Each number is 500 + 50 x the weight over its row's rms, rounded and kept within 0 to 999. Layers, rows and columns count from 0. Numbers have three digits each. The size before them is the row's rms in percent of the matrix's.

# layer 7 MLP down (transposed), 1344x512, rms 0.0282, rows 1235-1268, columns 320-383
098:609500448452448504525466392560494484480561467564374544541487509455571598501540608526498564542469505545438481523530573585507476567521514504521639493526499409533486568411520456576429520466548398
096:468520572581492529500434601400461485479559467457502460479523560457562452521554569459480493539550469520329469519518471456404545437476549637492451470519659491512479425493381496460500502514558503
119:450453534532510465606462459443487495497445476489418531564445480489555560481544561496451472476489576617451489490451529528522451602525500520507524437483445571539547469497557546590438466529598528
099:518450526437469498411545528509427439514533508566383495547522528561441548580487554510512504531554504621533529559491438447561492514432447506456517573549402482569493391469473475505526476534467479
099:512506508457440467475477561532607565482525500525532490535509456452521559555529431535515480525550485401521471536537488538524475498450441455459470560476514507480371533473465502452451435543473553
109:468530448538394483447519461462464487471389533424528525481521513538554465527548582527520516475492414525525538479417582492472479426511560562509521485445487519570457487479495525524498600497523413
100:378488474526389510573535465511508416521575555543539516472478542468507516474521366411585421539519573482493495492507468486485405471457477485542402504477552460406524453592531501528450441477570518
104:550520487522439492483543541498515527511541442512524465489503402525494338543464505511550478433491514486579445406549582430470482461467442461576549542637569392555530524434485419530414535454397431
105:477462446487543466418497510483546528525493497406470596446572467502560572453378460465530537389500492524511443464464478431516538521473497442604519464504455438473567448469584468495568471569478429
095:484542528602522447516481506511480437490508596564467479464430490512553525439509429434513472527482523432371505419430463463458549545622491525411492480499506489556479535479592567508545516451452491
096:524495465450454549540499492499543498488444511541497576554483548493517522503515584540468439496492551449504557547550578515547484434495443547458570518525552402500589529376554465567490447501487566
099:501593533401497459535595450511435485476470562549503555547470477489537329434477500532475565410448573532466560534564498518493549523494463491460605535525416448478546424524550551526585546535446436
100:437463556549497503594513631493536451473410543494591465439475474512508510425555427566508528574429520494514453462498459453475590537464457484498474470518462507497515494523547523503465566554583448
098:505505534528536468421483451512555506571499534529488505513432488477461484603427605499583454510422508558573454487527539408502514502511538571572475562520502435533473475413413591476540474488494561
088:639483510472411442449482456514415524543462500546521556499571443511525484502523479465384535430515433446407433373544490512550526529548530403416449372552565528501509574492443486456477539539517459
107:434490533515437399429479442459462557546443475425485543513457559435466411493519575547467479575508511561400494568459522515532489514479525567464526554504444527471593561469521572446448542554430525
096:601541445651526548519482470505540546588443420533493549532457435558565474406508505467512501616500403503434490479374461470347516449439515443565445471464447569472404687489481474444518443517394494
099:607512427502500497449562429477544436442516479397393521512494541465464499511465530380524501465516547507548489477472502480528612543495489422434599520514338520507577402510458481565382388560420535
102:522521578437455490546569434491417472530521418555566466559532527434521467523525524497500552456568484485583499487546566440471491566482486520494558454469541510583507459488499503531514553467528510
099:437543547472514523569450438431522515452495599453523563439496499467520467504449430464512535431505503505791511480540485426416463417491488553423509445513444572429413468554457562496496603531475596
107:449549484532409488498501507533567531439482517540440513457573515483552504533475556464480526428459449547639505530516481425501549536524493457422496492563485472494532569399477561521535530490497496
118:660521546592561510484430492566526483519536559478398442510547454519467452478508522550533514385466507574621556460480437470472408503456531446492451487437412431532521453509483509430482578561519525
092:462531498436473473506505507505505562438458557444516538384483518548499551503538482407431432467519494531474452531478536496486499439509448531492604513454496413582480407520487531552527557576503485
099:394491493611534500457423441603464522395493447536489538466525434533438479460578399488447500499612521524636438464421483526489590515454446472468475445524395510549564458412458408516504516544461481
108:493498548527434427553518466516386475525550489576449460500576414565495307516480476467529563565511387487820510517479490462518493511426554552475620474453461467522531495481456522486489560460546440
110:417527545537552580473485398507529574492439496563515487509434465514554560475532527448566507503516490525547428476533520572513421469424508533499455421527635509439439489560572430465450546434490441
094:547520469557557515465503536510501454547553450513485520410522442609505498485567586485495423429516570480517548484497550662488480539440484486378505525563542468470438525600470502505597478446438474
098:428574570487542507515436492530470537459556530451528443492432469516551519417442445492491467589446572463581403500550556481534505538530492457574531508447534482497513433529520478567453492507510460
102:452458448434439526479505455486473495503461489554528473495485452407487533499488613573470467450535426511553473553455479493491584520425407498576591468508425488526590532484544523495483434477470411
094:599470448465521530504488515491517492546506544465527474424585431495467441521570465518545428540520481496445433540546453513549457476476495532601455430444520447463515593487524459529473421436492466
103:406463573598454569550456474564580434447508505480562450498457490460479552422464588438567415506536444516569468460577436448513621541394480533456552528449528511500605499512507436571538487544433559
099:539504529519529448403572496484521476522444546550390500402497475574471520448503501490481541513562514528517501446497554510458496464469475532479557540499441619484475536575555434483447445480557423
096:535471494532552509461506599519545499471526482480526536469428484500485523485492568559473464532581557484349480564477486522539494524453490556477456543500436480391491479383529536465512506451476578
104:408439508546516449479557467521482520537446489558408555530483418386457412451576645453426512480487421442486478446434421485556554563472475496524450525617454522498535456451411452502470574561485575
# layer 7 MLP gate, 1344x512, rms 0.105, rows 1236-1268, columns 320-383
099:535507481541583518548575503505504506480517510515524531519462558557585490498471442495438404466585514468488484573523456428573522514462521449578577500470447500445453449604485619494466588423558581
097:450516433504480474383514516515450520487514461468593454504577559521539478556470418516558479590521563443515463531542477464495519514457503455558515527510621430483502515441573520408525525566490458
106:529479526554513467450493528540539547466530502435422545522538453516444505562455451499476528454418538444463591496589421531422504401474423553470463504457436594480543514565501480540461510518504512
099:559448449470520529447575473514481439518491588488501527549521489468487435479420455491485554435538507576441438469513539451544551483487533506510493519433533531532472491382499573453514575422468408
097:427545458426518456546474537474446416502543498541387600599472531539460549485575526511581424552500452580537565486460506496488501465460516445489443465469468470573461500479520374472485509476425547
100:471435617506512497487536400390486420497513453463502525531506459527551505537495499516511524516566490549465493424479465526435586561500502419555484425446536386481490487530519436503505450408469532
097:472608514574480536460474438569434560505518436476480477465572570541498498482511503509584510477522626480528452512505535522488530590413611588506473428517452536556373491430456491626492605486558496
101:522445575441458473556580567450532486482490552544535519534588396462482469488548493475417561485572423474518482404538496530497512520534569546498508437505510522467518571523503517434505531507585549
095:447482479595451547513494514601525470521475418488502550538481475469451447497348529489533578454454444500558525465522513485465548432466453454480519555550534490472463479560461452578524417569556488
099:511530456500528478577475526566479485550463472450456533497512522523506422582488404451517439480437441493437446395478467552575529444468491576533449459469578478518450506442507540470512380488548504
103:437560514545556592408632551515590515448524489531538573531432453487529481556459541562489477480533493554550564539467474532497488432432616566493466481600544482512489532520555475471520529511566603
093:553512399467564503512529511573445431579505509449560471511505557465499486530507419535478467459491437428494534566486573517494449461452570487541474505521562603492520528480517520477483382512502524
099:426515545447545509489418518500476483461635473514547498575445568462534509571447494542510608480470444517482510454446487527487401469527553499528521494590460515529533482505483482489498437471477517
104:482500487524515486491491497498499446526451492515509553507528589557453447487534558572547553500487433529536506577465531473482458417446524485551455436459543501462525537491495463450556445437566580
112:500456592499474612479503522513470490478485535531490438531600511517502496403480510475463506546429507525572519483476453570538527479626555570504438509452573504504444404589455572549604443572505592
099:454474587480488385535452483482531499502541514547457374467548527423452441488498555486569602414545530490496567544511594489537445463526548482575527521532372502615564485503535395425479600508554500
103:500493537481494627486566419420418581540497582497651538433496537449597456626578494597485545559397545408513463592526492654480552577525557455397447442453489522383496409492539468455498592527511510
105:526572508511530574494429514598481438439461442512600474397484530443537488440565489505448453518532501490574544493471408535551502504593489553572494486414500507528528568532473498537542569600495545
101:513580461514415468570511495450516488523447534458515502543499522512448522514379502522515554467459442499440482495535493530549532433456434552480616478483612524526534491560539532559493544525429583
095:469576557449533478507514440575486463516524580413406542411466520492402465524419483536487437425566491556438529552500507395505575473433569546525527541511477600555528515485452509517517478515464622
103:537488495440489436398487560615554519572502526509449492506578524467579565481452537509448517422552541548516524489528410517498397558456586505487545534491456552529570329454483519550581549545548600
098:449453502531512545561502519492397478528528486540514471524487385456429439478552531479569503586563452556510465628446515469444552537488553469454587542471420459468483540572538544476528408549537511
105:434433564587464446556421413509513577479505442521532523489451528582432430537480558467404527573512543561550457514585457460510410537532492503427444548537486543402542475441492573537543491500402583
102:539542572583377489438477510537497477439473486462522522526518477524460543512458454385541524469552492511402461470566587456449524382514475416458464527542516372521531480526486492459481531469549479
100:496614524500405497432548466520493493504514521515563509430534499572452462492465537499518535488563423596554466434508482486482494523481488519535468429479509457526484582516587488454458494524510500
104:475550540533497454490562517493572564479523513458450519573477580453513452452542422463487610454559454479473469461456450453515488514496506435650422560439408590504521494484552441496518484450569488
103:485507522566598570515554475492474493487494462388562429480459446454507465564553567458555437528585445509507492565473427604449486458473430520476518585515564482575515471601486466450499481444503576
099:588556549502453407467517435506541541494469395553449489460503525500507504459460644526545508429416511511571539547399510410549490423446503544569482465485467548498536491400496423539459539505562570
096:575471464475574447478478436445470480502475480477417527480570518525548548384487509423481443449555562515548554452523620468511495457463585564491498452563481530459536466562515478506480474486481426
096:549574573508484441499531462391624532449613497515517460527553589431597476525460565545476505503404500607599402474655600571471442513452600463558432519544462595504363555484380422446482594496536455
108:560567441586467543534448471473465526409508446460571418525581552462562538519481467503545427521441512440490521428516468569483574435478386516513460557432508482396425475442558535483492455444506553
092:528497467465479461501551389466566457480497567417446575526533413485443484499498472486501443485548405494475552416483530492533491455468479448476418459465507572564531478373347457462458491437504463
102:481558553491487487540590584545493443506431528532537450470483519495510547533544480535439448431564491535504453386505557441389498561511502509426457533496460505539500420516574507478464486432450500
# layer 7 MLP up, 1344x512, rms 0.113, rows 1236-1268, columns 320-383
096:524468479482458483483535634519542475406455449506488482487480567580539544494561487444535611505457559320452566425424534487542479529468517527500571508547382499526501505451368534507497478492529555
097:573453541471517526442468554549428489410453529497562518521513524392554500514475580512506503587524400458532515521508531470446488517408546522547531595491514533422519469509530400498452558485469373
105:478475489486545496575500454551505537496514391544503467509510431586568529483580521477476429444480488550440505543488448528540478562456571504472450507548525501396489454513419491461483506483421427
097:505578565409436495470503482504483478416486570500530483541503487524504442513481506562500436541495422539490500503506646535441474548508573461419589517398568476447479509498583520444561600566429523
106:526491442509500616555561439481463565472510505458431482463511476491513507534460485553469579532497377540526445482459544551480464432455400550513571485441500412568454354529480530521515443383409450
098:465501549626497460489545456489425431427496471394560457511549534425497554476491439405443499477554516581520489440475443546537491407496591523498499489482450532452533541475533459513536432469533557
097:506512496427474617501541418542553498496522495472598487526582473517533515494532418529599515515496558462518533411606519480551526471557479493493485403456511483506557423458554506464547549541453596
104:416475460474534516486475443480525447532589563421480515540509434567416489465515579586408465451492469567479506483498451439498563541564509384475568517453452477505560509386457526431509588577576487
092:474397589537522398530544571512670536561473502576513444488470500479569516527521458542564472561501536480583494490478424521429556502528515554580449558492499579492559390468445509489447537538560484
098:493532404471390527550489408497555630504505438557558504504490475597519409438491460479573482424547497415536455498532553540541466507535525440573281442489506471517414527506525526418461524461598570
105:488418515435461491489484486517476540461487553588455492543511559499484393509462537556523512490527547512475480506538485427422418466436530457437485513512502560479483486521529438464443400489473475
093:515458474501455454437540506468540496423484472434469544485499444556514530550539556456539509493653419490440349498450454504558486484521438506430515533558618478470547539551569472539499494493464439
100:507454486519495477528494548405385464503456497496560592472559461497476598520462413444502540537445439532554562403511446565597496478441561645563545544539585521543590487376538460473504487467480506
102:527538488556503506579464440464408478559481504510420423637530535520528470614381550460413429509512476459498463520466537535411513529597503567457532542449592530499517501582481522513442584571463455
112:642362431467532445485462471497463486518560505478551402470376464528449479536550484482514471547599478515427535599433489428459535530501440544484532484584561524548524509538484487491499525478476458
097:454531554507459590560484389534582476445618439456442485481477497504596529472429452554517558465459410503479571428516423512455480503485511430509574525443546563632589514475434475512580484463420522
104:521578522477396541463572542496543454424493527435490529520493535408489533476424460502534469531424555484561472651514508461482525408533582563442423532557587497532462491542389556510502478530523521
103:499548501335610513498582555501498473521567532516447568505474437475511505439471534498538494531471449421523549455391444470483518583438443526481497482521578473493532516507552492550423435476491511
096:523422453523599569526449515465498504507506467561561506447465535491469525409554486566429511468543522487467508486572483586586434507499485533434514557565432449605426474483561360406502534565508457
107:493428435497484430497462532536525435553473505546531471636530438534531456471579468618459606493523538475513456480490489534502421523482520498463459442493554488415563523496509430484457512438496482
104:511585520533434485478469416507497602533468426494511479509526441509527512436465527483482447421513502549442592488415529533571499579428500515507558461513413508486515423447579526552516426485554454
097:505491488581487588488536539494439520534536475498503534633532486531518446483545529497515494571519457478414479410521535522389471385503490495459434494467531552452532464454569437514438488599545496
101:535534466583373500466458591506542504535508384471549390526457532511359517589529525495487554577513549553473480495468510575495496537521557508515484648505492582560460549506421493510462552426496548
101:400488489517479605405542597463482523528491523506525462469600553405411468499504432552493413527527525501490520481555473558562517526440582458416581468541551488484486530432461514532384568506509505
105:501534502520560481406431489442442460590495432513539568527529478511574527599537499498435594473505457545499543504561444459441509560378504530478547498446426524519514446528564496444508573426541426
098:399468543473505530517444509444501515525486554505579500457573491564479514393585595413394420449460531516525472483534518509434434507537409590451571555468505458472523472513402484495551457548457553
101:473520489561583555502505469500414574438442460466479544466424460412516462579516557459406592484524567505509457526493460543542402519463515499583528502554486563506489401532514423569412372479563514
101:501552454493518541602609457467482485463557442607555492521476500468452423491519430474479410570499549501550490446577524498456524489542510666524468415575463433468464484530524453462418522538501457
093:487516494436597525574531482530483562384541481488500515497528496493585591433400519490523520495490582509600564542521430553450482558427609431458527528456483424411427495373407499530563450551553458
096:515457438451577518485531541561444547488525534492519440529451486538575522486455563504501569485576491508537413569441431521481576487507570482473445510503575485525516406495543504509450413418504554
108:412495553467572418552461504456528450459480400577506528587524540426477438464558447509468517480516563457502533463467552474574509472445600477499432494536479531574493478505532424489455595449575482
087:488490528543459485406494500579500555461517446406414496544454508439490526503447463527489501464440492437383488481515526561481569517504368536470595451542556479597506488523539490502501498558538423
102:486487492598510458536542480532465494504499498502449507549528561439537451602522533464519534493538433498517464530530507596574454510538479530472525485543434533463452465505538529559500521521474478